Part of a small language model's weights.
Size: 11 layers, width 96, 3 heads of 32, MLP 320 GeGLU, vocabulary 2048, 1.63M parameters.
Architecture: RMSNorm before each block, learned positions, no biases in attention or MLP, tied embeddings.
Training: 90M tokens, 7888 steps.
Each number is 50 + 15 x the weight over its row's rms, rounded and kept within 0 to 99. Layers, rows and columns count from 0. The size before them is the row's rms in percent of the matrix's.

# layer 5 attention query, 96x96, rms 0.233, rows 0-40, columns 0-47
107:44 25 49 55 44 56 63 77 37 51 57 35 52 67 53 75 90 43 34 41 61 34 63 54 71 58 47 41 13 63 41 38 77 59 25 50 47 23 34 48 40 26 32 15 44 58 45 34
093:34 50 27 73 52 53 46 45 33 61 56 44 52 23 84 25 38 42 40 60 57 49 54 54 56 46 49 40 33 42 43 47 43 42 26 50 71 68 41 48 61 58 59 32 73 49 75 34
095:66 56 32 45 63 62 78 62 63 47 35 39 34 42 29 61 68 34 57 75 44 69 24 52 39 65 27 53 49 50 77 52 79 53 35 69 81 83 23 67 34 58 33 82 46 56 46 45
098:49 52 50 58 42 24 68 66 56 77 50 42 60 60 15 36 69 64 66 45 41 50 69 29 61 45 31 34 35 50 70 41 45 56 46 51 55 31 09 44 51 31 45 29 12 50 33 54
106:85 32 52 63 36 30 38 80 11 73 45 48 52 46 72 55 44 59 45 41 51 46 48 56 17 53 57 76 51 57 39 28 48 50 48 68 44 24 88 77 39 30 17 39 36 61 44 50
103:47 31 37 51 39 47 29 37 40 56 31 52 34 52 72 58 72 37 40 50 56 35 46 58 62 72 38 38 52 31 40 40 42 31 44 31 56 08 66 68 28 60 94 77 54 33 57 33
105:60 59 69 77 60 50 53 44 48 70 62 50 52 56 75 44 67 23 73 49 83 26 80 61 38 40 37 43 52 57 60 55 37 57 43 66 56 40 24 49 62 55 59 61 36 44 35 96
099:53 64 41 68 26 52 50 62 77 45 38 27 59 85 70 61 66 48 50 64 33 57 36 57 32 20 36 47 55 78 66 74 56 19 77 28 50 65 36 40 67 57 67 62 46 88 58 42
114:69 53 46 53 31 58 50 57 61 45 59 15 71 47 65 43 65 29 49 33 64 50 72 52 37 67 71 60 46 31 61 39 53 28 45 29 63 18 55 25 34 60 54 65 40 56 45 44
107:82 27 31 60 18 49 53 37 70 55 51 34 52 21 45 57 57 46 40 20 68 34 35 68 32 42 63 27 54 39 75 48 47 46 39 28 44 67 35 49 58 31 39 64 53 47 76 52
102:32 42 55 32 44 33 57 57 37 62 37 60 36 51 47 44 77 37 39 49 58 39 45 55 50 30 50 38 41 36 40 34 49 74 92 26 53 48 26 68 21 35 30 57 70 55 58 55
102:89 46 73 48 49 74 57 29 53 69 29 52 62 59 74 53 35 41 49 68 84 37 29 65 31 72 58 47 36 69 49 80 46 49 46 51 69 36 38 80 46 50 43 56 63 29 70 44
104:58 43 46 29 74 64 34 32 52 56 52 58 23 34 67 55 69 56 52 11 35 47 77 40 73 37 33 56 25 69 78 51 48 49 40 72 63 22 25 53 65 52 52 65 34 25 47 46
113:71 39 48 63 71 64 42 34 52 40 46 41 59 68 63 48 54 33 46 57 31 43 41 54 46 66 54 26 63 57 38 51 52 61 65 55 24 48 29 47 39 79 37 74 79 51 47 50
096:68 38 42 39 38 38 62 29 52 50 33 48 57 55 16 70 71 36 47 57 46 40 62 78 69 21 37 78 32 44 63 27 72 67 48 63 64 52 45 66 43 60 35 27 40 57 47 49
095:75 42 20 42 33 35 31 48 67 20 64 53 38 42 57 62 60 52 44 58 62 52 62 35 47 55 48 52 47 53 47 47 46 62 48 79 63 49 33 38 35 48 41 56 37 54 28 28
090:52 74 36 65 49 59 59 31 27 39 48 59 30 38 57 33 68 53 37 35 70 34 37 76 81 69 54 36 64 48 41 32 37 53 14 50 58 36 56 46 40 47 68 46 42 38 73 48
099:44 90 52 34 56 26 45 40 70 39 71 72 56 40 48 65 38 43 20 49 39 76 66 70 53 62 20 51 74 47 65 64 17 73 60 71 37 70 66 59 63 29 71 54 63 47 55 40
108:29 36 26 71 51 40 30 68 29 52 85 40 25 61 44 29 46 47 47 26 58 46 43 62 43 54 49 42 47 33 73 28 50 39 43 36 35 56 48 33 40 46 42 42 53 67 57 39
101:50 24 52 80 33 65 37 51 53 48 66 51 67 73 57 53 36 52 63 51 43 25 45 52 19 52 60 32 70 56 38 57 65 67 60 71 31 75 44 64 41 49 49 87 65 42 36 48
094:36 40 43 36 53 66 41 66 41 48 22 49 68 45 53 47 46 63 56 68 65 45 67 43 35 27 55 49 55 26 72 37 55 38 60 62 53 55 43 31 00 45 44 44 54 51 79 50
098:60 37 66 58 29 46 27 59 53 89 60 47 42 37 69 45 42 43 45 54 51 89 20 53 62 26 36 61 69 88 62 46 43 82 50 53 37 46 54 22 56 58 49 46 62 60 41 57
100:68 55 50 56 53 60 69 57 63 71 71 64 73 49 49 41 49 38 54 47 19 60 38 54 46 75 66 71 23 51 59 37 66 31 52 64 47 83 45 46 61 56 55 63 59 49 65 71
093:55 53 60 48 73 61 57 62 24 25 62 41 56 55 51 38 73 69 44 71 56 67 51 58 43 14 70 36 57 34 49 35 58 53 46 51 30 55 65 94 57 44 52 59 40 74 37 76
092:46 19 39 37 35 58 56 44 79 57 44 19 53 50 53 33 48 37 65 71 45 42 19 31 45 42 47 51 30 38 49 57 42 60 48 59 30 42 50 39 29 14 37 68 38 53 51 69
094:69 40 47 76 40 59 52 56 66 40 46 16 52 26 53 48 48 28 34 18 54 48 53 67 51 55 16 70 52 58 51 33 57 67 56 42 55 61 43 56 41 69 50 63 37 67 36 42
098:49 81 71 53 33 44 47 63 51 40 45 37 50 36 61 55 59 66 71 65 50 28 55 58 33 38 55 34 53 39 25 43 31 37 36 32 50 24 65 57 52 68 71 81 34 71 58 36
096:55 37 23 66 81 78 56 78 75 41 45 63 56 43 41 65 37 43 48 83 40 63 44 78 24 47 78 57 66 67 28 32 47 62 42 65 50 42 64 20 74 33 45 53 70 58 52 47
106:26 61 73 25 32 52 34 50 67 44 43 47 39 64 47 49 60 51 58 33 55 61 57 79 51 47 24 33 38 61 42 79 45 43 49 72 50 61 62 42 67 72 39 72 52 51 35 45
102:49 55 55 52 48 46 41 69 56 64 51 53 76 39 39 78 42 75 62 58 29 61 49 46 50 40 60 64 89 49 36 27 47 72 38 61 25 57 67 41 46 60 83 35 46 30 44 62
101:59 50 53 61 64 50 64 41 46 56 40 28 36 65 49 61 29 59 42 93 50 24 69 60 40 42 45 28 37 78 75 31 55 66 26 38 61 46 62 54 34 42 61 53 37 32 79 40
104:49 61 35 21 68 50 36 44 17 82 66 51 48 62 45 46 65 48 50 43 49 41 69 62 50 51 29 35 55 27 44 51 84 38 38 76 35 59 43 43 54 23 56 41 34 45 66 40
126:70 61 56 55 52 34 54 70 28 58 51 43 56 45 37 59 60 33 62 70 21 42 52 52 68 47 84 20 49 65 38 34 51 51 25 46 45 42 64 64 62 57 60 37 65 86 63 45
111:22 26 33 41 55 21 37 90 38 62 53 59 18 48 41 43 46 45 69 28 51 61 49 35 45 45 51 58 51 54 76 41 62 46 47 46 63 64 72 44 54 67 20 44 39 61 47 85
107:39 69 46 60 70 66 66 45 64 56 51 51 76 67 30 42 68 88 56 58 50 67 36 53 32 41 71 59 50 75 72 66 59 68 53 35 58 62 53 40 86 30 56 52 50 62 52 48
098:53 73 55 40 59 69 46 56 25 69 52 55 72 54 49 30 49 57 47 39 64 39 68 34 77 48 40 47 68 34 66 42 62 79 21 54 63 59 82 60 51 48 57 49 58 46 54 30
113:28 25 51 63 58 52 50 52 37 51 31 53 34 59 67 37 41 45 52 62 78 28 60 57 31 21 54 48 53 64 66 47 66 50 53 73 43 60 24 54 53 76 36 57 62 65 43 57
106:52 48 28 68 44 39 81 71 72 54 46 37 54 58 43 50 12 34 47 52 42 42 43 66 44 42 67 32 39 65 21 59 43 31 45 44 62 61 45 66 36 30 56 56 35 54 56 69
122:68 37 53 46 53 57 43 50 17 64 41 61 26 45 33 60 56 61 68 60 47 64 54 47 36 46 60 42 67 54 65 40 56 58 80 83 59 52 18 52 38 65 46 49 30 33 72 73
108:59 24 56 45 50 77 62 63 38 76 49 50 52 48 56 32 46 37 55 77 51 75 51 66 67 42 29 65 54 56 68 38 74 54 60 60 36 58 55 40 51 62 24 49 71 60 60 27
112:44 81 50 54 69 43 42 43 59 48 70 40 90 45 49 62 56 54 66 56 63 57 59 39 62 34 43 30 53 65 60 57 32 32 62 35 48 26 55 37 74 57 49 17 43 62 44 32
# layer 5 attention key, 96x96, rms 0.213, rows 0-39, columns 0-47
101:32 59 53 42 62 51 25 25 49 55 44 69 65 49 53 27 56 44 38 72 41 40 52 22 35 37 47 58 36 28 58 76 36 53 75 71 45 63 48 60 46 59 71 63 72 21 52 72
090:61 82 60 35 42 55 49 35 65 57 50 66 48 71 35 54 37 48 54 69 36 36 23 52 45 55 58 51 47 39 37 51 81 61 40 44 70 39 63 59 61 40 55 70 23 81 42 57
096:65 14 89 54 30 46 24 40 40 56 44 44 49 50 44 38 46 67 85 36 58 48 28 40 49 63 57 36 43 68 33 56 28 56 66 42 63 08 57 45 41 43 46 58 69 60 38 56
095:64 58 48 38 59 66 29 20 40 23 39 42 47 62 44 30 56 36 56 46 32 40 31 45 56 39 53 73 55 56 29 40 67 62 51 61 40 39 57 63 27 63 39 65 76 53 53 51
105:35 65 37 61 58 42 56 43 55 47 35 36 46 73 33 22 47 40 73 55 50 44 51 59 39 46 42 36 46 55 26 45 23 42 53 56 56 45 66 47 43 77 93 66 34 44 59 44
101:52 51 50 34 47 57 39 73 72 22 63 59 48 48 34 53 61 49 37 06 43 50 32 38 45 43 30 64 60 48 69 25 35 55 46 51 54 56 86 43 71 61 29 34 48 48 58 23
105:37 54 63 29 51 41 62 56 22 41 50 51 32 46 66 46 43 41 33 75 54 65 60 64 48 41 59 35 32 76 48 61 50 35 61 74 39 66 43 53 61 45 33 48 78 69 55 49
098:67 32 44 51 64 44 52 18 21 61 39 43 19 26 65 65 50 65 66 57 46 25 34 53 45 40 40 38 52 49 50 59 45 63 29 47 55 33 80 46 65 34 54 63 49 24 46 65
098:70 55 50 65 27 41 45 56 56 32 27 53 43 54 43 68 57 33 44 65 80 65 50 59 55 34 28 42 62 55 39 67 50 72 51 41 33 55 64 52 64 44 38 48 62 70 57 55
098:20 79 56 50 45 61 53 60 51 39 16 33 35 68 54 53 54 47 63 35 66 39 57 53 46 50 34 45 29 29 39 25 77 34 54 55 57 24 34 42 33 28 56 69 24 61 48 69
103:79 57 34 65 47 62 67 61 32 28 60 60 47 69 49 58 29 59 67 52 44 57 33 29 63 65 45 57 52 61 40 53 42 31 33 56 16 58 56 59 40 62 61 66 30 52 65 53
096:40 46 29 34 37 57 38 25 56 66 62 33 46 50 61 69 50 90 61 37 40 41 61 35 39 47 33 50 22 44 67 40 30 25 40 58 50 39 39 50 59 64 48 44 41 73 51 56
101:43 28 14 38 42 47 45 56 31 61 38 59 14 60 00 55 73 49 65 49 42 22 54 44 70 39 46 15 64 70 63 41 44 34 55 68 62 50 44 63 61 45 34 52 54 49 40 56
095:21 59 66 46 05 50 59 53 21 69 51 53 74 38 46 38 66 39 64 58 40 60 37 38 64 68 42 63 56 47 85 52 46 33 38 31 38 79 64 72 50 52 55 49 36 40 65 69
094:51 47 52 52 75 77 24 44 65 44 55 19 27 70 46 14 33 53 40 41 49 36 68 13 29 61 67 30 39 83 52 85 49 32 47 50 54 67 58 20 39 43 53 40 53 58 43 39
101:40 71 61 50 55 52 76 31 42 81 32 22 68 51 36 22 25 63 44 42 40 49 46 55 72 51 49 50 39 26 42 53 57 36 36 38 74 34 46 64 73 37 35 57 50 64 59 59
098:56 45 62 58 28 50 19 53 65 41 53 36 64 51 76 68 34 59 50 62 38 52 65 45 25 43 52 67 58 44 59 49 57 17 63 15 58 73 74 47 52 45 36 48 50 51 67 28
100:42 26 39 52 37 63 68 54 48 34 42 59 40 45 43 56 36 55 41 53 54 53 50 48 68 64 45 58 44 29 43 33 56 52 41 39 56 48 01 14 76 80 22 30 51 52 47 68
102:30 75 55 51 39 23 30 61 37 43 61 67 67 31 30 30 67 46 48 51 61 44 39 65 33 44 81 60 54 37 43 41 58 62 48 37 52 45 59 48 50 55 51 38 52 46 53 36
096:31 60 65 72 46 62 54 59 42 79 47 58 89 29 19 47 40 58 43 50 79 49 58 44 62 19 60 51 58 64 66 41 85 58 74 36 47 52 48 70 55 62 49 33 58 46 59 66
093:67 36 45 44 48 48 59 55 69 76 63 41 54 53 14 40 68 37 52 27 44 50 48 33 20 77 50 77 22 74 48 43 57 65 58 30 24 30 34 85 69 44 51 54 46 45 60 58
099:23 46 48 44 62 58 74 61 73 30 26 40 67 45 27 55 60 40 41 57 45 73 38 41 63 64 60 30 45 43 70 40 75 40 66 40 69 78 64 68 60 55 50 45 40 31 50 56
103:13 51 62 43 59 51 24 54 43 47 37 46 38 29 59 66 62 60 61 41 60 18 31 53 74 70 53 02 62 56 67 49 47 36 62 42 45 49 54 59 30 62 55 49 48 59 63 36
095:49 72 64 53 40 36 78 45 69 43 56 42 45 53 45 32 25 11 68 20 51 41 48 38 54 62 40 36 47 50 47 65 70 39 57 52 52 41 43 35 55 30 41 19 53 43 59 58
095:49 78 50 48 60 33 71 62 57 36 42 43 74 93 46 63 78 55 56 62 38 56 37 55 46 40 62 46 18 62 47 40 60 38 73 46 36 39 53 55 21 69 52 54 59 51 41 68
093:49 41 64 55 58 28 63 36 45 47 65 74 73 57 50 32 51 80 62 72 48 55 31 32 33 65 64 37 57 47 64 60 44 48 44 56 81 62 45 39 45 47 28 72 69 60 63 67
100:73 61 32 71 69 52 42 48 39 65 81 76 34 58 56 61 34 61 40 44 47 60 66 59 57 57 67 60 71 49 47 07 42 58 65 60 45 41 71 46 51 27 45 68 59 17 52 76
100:49 65 64 44 47 63 64 33 52 74 41 52 23 63 47 55 48 44 57 09 68 38 84 53 33 57 46 43 57 23 49 36 30 46 36 20 46 70 65 64 47 61 82 38 46 21 60 59
100:46 48 38 57 57 31 57 37 48 42 51 61 54 46 72 53 56 50 26 31 68 55 33 75 79 49 50 66 27 49 85 76 75 31 50 52 61 48 48 43 44 23 69 32 61 87 60 64
092:43 43 51 56 41 55 49 66 56 31 53 85 23 53 61 42 30 40 64 51 45 43 38 43 55 64 74 50 67 56 46 46 57 60 71 51 58 59 26 71 52 56 59 55 82 72 54 61
098:41 35 47 62 40 68 41 52 33 70 51 47 54 48 69 35 52 35 56 36 53 46 30 59 53 22 52 42 63 72 40 67 22 47 49 49 44 51 58 34 75 20 58 63 63 54 15 35
097:62 62 56 64 42 49 60 29 56 36 47 56 56 57 42 68 49 61 52 55 40 46 38 24 70 32 63 60 30 39 31 59 44 88 66 28 58 45 59 66 37 29 39 46 23 53 50 71
115:62 41 37 45 47 70 34 66 25 58 39 71 29 67 54 45 54 26 46 44 43 40 83 28 38 60 73 57 65 67 48 39 48 32 70 48 62 73 70 82 33 89 70 62 71 66 61 62
117:70 43 37 37 47 49 49 87 73 46 59 58 62 47 47 52 66 33 64 18 23 71 48 59 60 49 56 57 45 61 59 10 65 54 33 65 69 59 56 35 45 66 61 69 33 48 61 45
110:76 35 75 41 45 25 42 55 23 54 56 33 51 49 50 24 60 56 34 80 64 63 39 53 59 35 61 56 57 53 77 42 55 42 47 44 36 61 65 41 60 46 56 32 37 75 59 69
109:56 26 57 31 44 74 43 36 82 75 36 67 32 45 14 55 52 71 42 48 24 55 55 46 37 48 41 51 43 63 60 55 27 43 25 40 40 55 35 43 15 34 40 43 40 36 57 49
099:69 25 77 57 43 57 59 42 52 59 78 49 47 49 76 51 61 37 45 65 60 29 69 49 73 66 35 31 54 53 69 38 52 37 39 61 45 59 57 70 42 47 60 59 55 64 67 54
100:60 64 48 66 50 67 62 71 24 65 61 23 60 51 37 68 51 34 24 48 54 59 66 56 67 52 50 54 43 19 49 07 47 59 74 48 34 52 51 41 36 45 66 46 65 39 53 28
112:40 53 54 46 36 64 52 54 33 52 44 35 50 33 67 69 52 45 55 37 32 38 41 77 41 48 66 38 27 75 70 55 75 50 45 70 70 73 29 60 40 34 47 46 42 77 46 74
102:51 64 69 68 64 53 49 78 33 74 52 50 49 64 51 33 69 34 61 77 66 31 54 39 46 38 63 40 56 42 45 78 58 40 48 62 44 20 64 78 65 55 27 54 51 57 31 51
# layer 5 attention value, 96x96, rms 0.228, rows 0-31, columns 0-47
098:53 43 44 67 38 48 59 41 56 34 59 55 47 50 41 47 48 82 52 45 40 53 46 67 64 36 69 76 12 43 52 66 51 71 62 32 81 79 19 41 47 52 32 60 56 46 74 35
094:53 61 57 64 69 40 39 66 50 68 69 48 60 36 41 49 78 39 51 32 57 15 60 47 62 55 55 42 29 45 42 39 44 24 57 19 27 46 62 33 30 75 60 60 39 13 41 49
098:52 23 53 34 29 33 69 47 51 33 82 50 30 45 50 44 64 33 34 44 59 37 37 43 69 52 47 65 39 43 56 30 71 31 59 40 58 42 73 36 92 64 33 47 59 70 34 58
091:29 53 52 69 75 67 39 62 35 53 48 19 32 58 42 63 60 46 50 19 26 62 30 52 52 70 49 52 49 55 49 44 63 37 68 59 53 56 50 57 66 49 53 44 40 57 60 43
116:42 56 57 66 48 55 24 61 62 49 72 55 81 43 37 70 54 55 50 17 16 37 34 44 36 57 42 28 85 60 25 49 32 62 59 61 46 35 58 53 53 47 78 36 69 53 41 45
101:52 60 48 75 61 13 72 39 83 38 26 47 74 44 36 31 51 51 52 61 59 51 52 59 44 51 46 72 57 46 59 57 50 47 70 39 47 52 64 64 34 48 34 46 40 64 85 71
107:55 52 42 63 57 47 37 41 33 77 72 29 65 60 54 58 51 50 63 62 66 50 52 79 11 21 68 42 25 41 50 45 39 29 52 65 56 83 48 58 78 64 40 62 68 45 49 65
095:40 63 61 54 34 66 68 24 49 61 22 48 42 44 36 68 72 50 47 44 55 43 49 78 51 45 49 40 77 47 66 28 39 38 36 40 45 21 63 33 78 58 41 38 45 57 37 55
088:90 32 30 46 52 66 67 44 47 38 47 46 58 58 57 32 47 47 39 53 65 25 69 70 44 52 53 67 62 57 67 42 62 48 49 40 68 37 74 54 42 69 43 45 26 38 42 68
099:85 43 43 30 42 54 48 32 72 67 46 40 58 48 30 41 51 38 47 51 69 41 53 43 50 66 38 43 64 59 48 52 63 35 65 54 56 55 41 89 43 48 21 47 44 14 41 73
102:44 43 46 81 66 77 58 45 57 43 55 53 65 52 55 31 52 54 42 35 31 11 28 38 42 63 45 34 54 40 40 49 31 52 79 48 47 30 57 60 41 26 64 18 18 21 53 52
100:50 60 40 58 45 34 74 50 58 20 30 57 47 51 62 37 62 33 65 33 70 41 61 77 37 54 25 72 53 69 45 54 32 30 66 65 55 26 54 66 61 40 65 55 22 22 63 52
102:87 48 67 48 27 43 31 36 64 45 36 50 45 48 45 24 45 42 95 37 58 47 41 38 33 59 48 66 50 67 50 57 32 23 61 67 88 61 39 68 58 39 66 50 42 40 50 47
100:30 57 55 50 43 67 58 77 50 45 45 37 36 35 66 59 36 48 04 65 70 63 38 33 51 34 61 54 42 75 67 76 40 69 60 64 52 68 76 34 44 68 53 51 67 66 53 65
098:69 62 30 81 48 31 69 41 66 54 59 42 68 61 43 25 78 63 59 39 70 58 46 37 71 52 47 70 23 37 71 58 83 40 35 69 51 52 48 42 37 75 41 67 49 54 27 38
100:65 64 60 57 53 59 64 38 59 51 51 40 49 36 64 37 53 56 35 41 15 54 62 43 38 63 49 37 44 56 54 39 45 71 58 69 44 09 59 68 91 35 51 27 58 23 35 66
106:42 51 57 67 54 85 36 66 54 43 56 37 49 57 66 34 30 33 21 64 49 35 63 61 46 45 47 28 33 80 33 43 57 78 35 75 58 71 47 48 66 83 18 39 52 49 56 31
112:49 71 64 33 55 78 47 45 72 65 46 46 59 71 44 65 23 49 62 49 49 69 39 43 64 33 75 49 43 60 70 37 46 59 58 57 33 30 52 54 18 64 53 27 71 64 30 62
092:41 59 28 47 65 54 56 27 81 46 35 62 33 76 40 64 84 44 28 41 53 54 57 33 30 60 54 50 48 67 53 35 40 58 35 28 21 57 46 34 79 48 41 47 66 29 68 65
097:52 40 37 53 25 47 63 28 48 60 22 51 12 68 41 66 66 45 61 61 48 69 72 60 47 76 59 41 45 78 70 50 51 37 44 45 57 55 29 89 73 43 32 64 49 67 43 15
101:65 39 62 60 58 40 79 76 58 52 36 60 29 43 54 61 67 54 37 69 16 31 44 57 62 43 16 67 74 76 46 73 51 35 66 40 50 27 36 47 61 13 51 40 32 48 69 58
105:53 35 45 38 27 27 78 35 64 52 27 60 64 36 36 52 48 50 56 52 49 58 65 25 35 61 16 54 48 46 42 35 77 47 85 59 57 44 38 38 51 47 42 71 41 50 49 49
117:66 41 45 66 48 40 65 66 43 17 15 34 50 39 49 31 81 50 32 35 29 29 93 65 42 55 35 77 27 48 56 54 53 70 65 45 70 41 39 45 71 51 49 52 65 49 33 36
099:34 65 56 43 35 56 32 43 18 73 73 33 30 43 67 61 62 63 75 18 26 31 18 39 58 64 53 52 39 44 64 64 42 35 27 43 30 39 20 46 37 48 51 62 67 37 75 25
117:58 51 72 53 36 53 72 25 45 41 34 41 29 41 13 63 58 53 83 48 67 65 43 55 38 41 42 81 71 54 58 32 64 55 48 62 60 69 30 58 63 54 31 60 47 44 41 30
098:31 61 04 84 50 30 39 44 38 41 42 52 44 38 29 30 66 44 53 50 36 58 32 34 50 51 42 57 57 60 72 59 46 44 37 45 27 62 54 49 14 39 48 81 44 59 76 68
093:49 59 73 70 79 52 75 64 45 43 40 28 28 55 57 35 29 63 66 53 67 56 45 51 51 60 63 67 50 29 58 42 34 58 20 58 70 52 70 42 67 52 60 54 76 69 39 66
114:57 42 37 27 64 57 43 49 47 48 37 34 43 54 45 54 37 36 44 56 51 28 50 46 63 35 68 35 65 25 29 77 52 31 36 54 56 34 39 36 47 76 44 32 59 43 78 29
104:61 43 38 40 50 34 42 54 58 60 65 53 64 44 43 68 46 40 56 43 53 78 69 36 43 17 56 63 53 47 55 43 40 52 57 64 29 58 51 39 65 39 31 48 69 40 78 53
101:43 71 61 20 60 28 56 68 33 55 36 72 33 77 72 14 39 44 56 32 66 45 53 42 27 52 43 73 31 75 55 56 67 41 81 28 63 45 54 82 67 23 37 55 42 37 63 39
096:59 37 46 82 38 42 69 63 29 78 31 44 56 54 33 59 61 44 56 41 25 64 50 48 65 39 53 54 52 35 78 83 60 60 57 48 58 31 34 45 63 40 23 49 02 35 52 28
100:42 54 53 60 33 38 48 35 22 51 56 65 41 49 52 35 51 38 60 86 59 36 36 57 75 17 24 53 17 42 33 17 49 20 54 47 56 46 39 63 60 48 73 65 60 67 39 65
# layer 5 attention output (transposed), 96x96, rms 0.173, rows 0-31, columns 0-47
115:46 56 49 41 56 39 48 49 40 49 65 40 63 67 58 25 59 49 50 56 44 67 92 63 47 25 46 57 49 58 36 58 18 51 66 49 61 62 74 54 57 52 54 60 38 70 40 60
095:50 52 44 52 46 78 58 67 80 80 24 45 23 41 46 59 21 66 76 88 56 57 81 49 45 80 37 68 35 55 56 61 54 68 37 52 66 31 44 56 49 57 12 25 66 49 49 52
103:67 44 47 53 65 66 47 60 69 75 48 64 66 55 49 56 29 38 60 65 40 44 82 54 49 64 54 58 54 70 52 34 28 76 62 53 38 57 40 58 51 68 80 61 42 44 37 42
090:66 55 44 51 52 48 61 32 96 48 64 70 42 42 58 69 34 42 43 50 52 44 62 35 52 45 50 33 66 43 72 65 44 70 49 41 61 37 21 66 65 40 46 56 46 27 42 60
121:45 35 35 29 62 42 26 25 44 56 39 54 56 60 51 46 66 76 58 59 51 37 23 51 61 33 34 64 39 66 54 64 75 55 58 60 62 32 46 57 74 42 37 23 42 64 40 41
105:46 43 55 31 53 43 35 71 71 36 43 47 40 23 43 19 53 31 44 25 21 34 60 75 76 87 48 65 45 59 56 15 32 46 32 53 58 40 42 40 44 73 14 51 61 33 49 58
114:55 57 17 41 36 45 45 52 62 24 38 36 50 31 42 31 44 35 46 44 58 53 43 38 55 40 33 57 28 32 39 47 16 41 23 26 75 33 74 58 38 47 51 47 52 40 69 09
100:69 30 45 41 31 40 39 86 58 59 51 39 62 34 71 52 36 56 56 26 44 42 33 64 82 70 51 29 71 66 62 51 42 55 62 44 70 65 58 37 44 66 31 85 53 54 43 42
088:78 43 54 60 64 51 37 72 34 48 31 65 50 48 41 57 87 44 59 45 41 82 58 58 72 63 65 55 53 35 40 36 39 35 81 40 41 70 62 39 32 62 51 63 44 65 50 68
100:29 47 92 55 41 54 58 73 43 26 67 71 34 33 43 32 43 50 51 26 65 34 35 75 38 57 73 55 62 52 40 36 55 51 38 53 53 61 57 72 67 76 56 32 78 57 33 66
100:58 45 48 37 45 35 48 75 94 46 44 45 47 34 20 38 64 40 62 44 54 53 78 27 49 41 70 51 55 33 76 49 71 54 62 63 72 42 43 47 64 44 23 83 51 65 72 54
111:41 08 70 68 26 47 38 59 63 33 55 75 54 40 25 41 40 29 51 42 59 47 59 54 61 53 44 63 73 37 39 31 45 58 63 30 23 60 64 62 48 57 43 46 53 39 49 68
110:59 21 53 63 50 42 55 58 25 69 24 63 71 50 46 63 64 48 19 49 45 57 41 50 52 74 27 74 61 53 54 46 57 55 38 27 57 43 40 62 47 70 77 53 65 56 21 50
111:62 51 29 68 72 78 54 55 54 52 46 68 51 44 49 69 49 36 64 34 40 31 61 67 40 40 52 52 43 43 23 37 62 26 49 73 62 41 88 73 54 43 44 54 28 47 63 39
107:60 65 72 18 44 66 42 59 61 68 32 62 43 45 63 60 21 48 39 50 57 53 68 68 40 55 54 52 36 50 07 28 04 64 22 40 46 39 45 47 59 45 62 58 67 43 60 81
108:36 55 34 23 39 21 44 76 69 43 69 43 60 40 36 55 28 64 57 23 79 58 47 48 71 34 42 56 49 51 19 57 86 52 68 28 59 62 57 44 51 35 67 46 56 55 60 43
110:63 54 32 54 61 32 57 42 63 27 61 35 32 50 41 42 69 40 68 56 52 53 29 74 32 50 48 67 55 29 54 28 59 40 53 54 74 43 73 24 43 43 55 60 36 45 40 74
122:57 56 38 63 60 33 35 35 57 58 52 48 28 38 48 64 42 61 46 22 68 35 54 68 49 66 41 32 45 47 26 69 28 21 40 40 97 31 73 37 90 52 55 55 37 58 43 42
093:35 36 71 52 19 64 47 88 69 65 63 37 44 35 62 39 46 58 64 36 61 38 50 59 48 24 64 42 43 52 62 43 71 52 56 50 46 32 30 32 46 41 41 55 57 53 33 35
099:51 76 70 60 50 22 59 67 40 53 60 38 39 38 80 51 40 21 50 28 67 45 37 69 29 37 78 19 57 54 23 38 43 38 54 64 44 52 54 43 17 54 52 56 53 43 33 44
109:25 47 57 42 53 50 60 53 40 31 75 66 82 45 57 61 45 52 40 36 48 39 55 66 66 62 49 46 79 27 37 77 57 53 54 64 43 59 20 42 55 68 37 34 53 64 17 44
117:39 59 72 56 57 45 30 73 54 45 73 60 44 39 46 47 25 72 44 47 46 57 38 86 24 54 71 60 77 40 46 32 60 61 41 53 52 60 43 66 48 41 86 55 72 35 80 20
120:55 67 28 50 56 68 53 63 53 63 42 66 55 41 44 68 35 61 48 59 49 71 32 56 57 64 81 60 55 40 38 38 40 68 63 27 40 99 51 67 49 43 56 19 49 44 46 31
106:47 24 61 48 70 59 67 38 56 67 38 28 27 91 46 57 29 56 53 76 87 24 50 47 73 02 52 47 41 41 37 59 48 30 47 62 48 71 57 39 61 35 44 46 70 61 55 37
139:69 62 37 58 34 49 48 67 12 61 58 50 55 71 59 44 23 52 22 55 41 60 44 63 63 28 71 34 73 33 50 18 30 70 54 28 50 53 67 58 47 56 68 76 52 70 41 35
108:48 08 62 34 50 57 42 55 39 67 42 57 34 53 70 91 84 33 39 50 50 32 73 26 63 37 58 52 36 47 33 57 55 20 40 55 59 35 41 68 52 60 30 57 60 31 37 55
104:69 50 41 34 52 57 56 64 48 58 36 56 55 37 68 71 68 34 47 48 57 40 62 49 54 36 30 42 49 55 49 42 53 48 68 51 27 53 48 36 52 05 33 63 42 47 80 57
113:33 48 51 59 52 31 64 52 46 58 56 52 55 61 64 34 66 61 51 68 62 70 09 58 66 58 52 45 44 60 60 47 75 64 45 53 59 77 19 68 37 60 39 64 43 52 24 50
104:26 40 31 61 62 25 35 41 30 36 44 68 51 39 69 12 44 41 33 83 57 35 09 48 62 74 34 79 42 26 31 61 46 57 38 39 24 45 63 25 38 57 53 57 58 66 59 21
108:29 65 52 73 35 80 44 27 49 41 52 30 52 30 45 67 48 56 34 40 71 52 60 74 59 65 69 60 21 32 51 41 65 62 56 41 29 74 44 68 54 35 50 50 37 26 66 62
100:48 62 55 55 48 53 28 51 35 27 57 55 41 54 61 50 27 60 35 40 40 61 70 43 76 85 56 47 54 17 09 41 40 39 55 61 34 60 39 51 46 53 54 43 66 50 55 44
100:56 44 38 41 55 63 45 40 79 41 47 16 67 50 38 64 44 38 23 54 60 53 69 45 42 44 51 59 39 36 26 85 61 85 40 61 42 67 40 20 47 46 41 45 53 54 44 45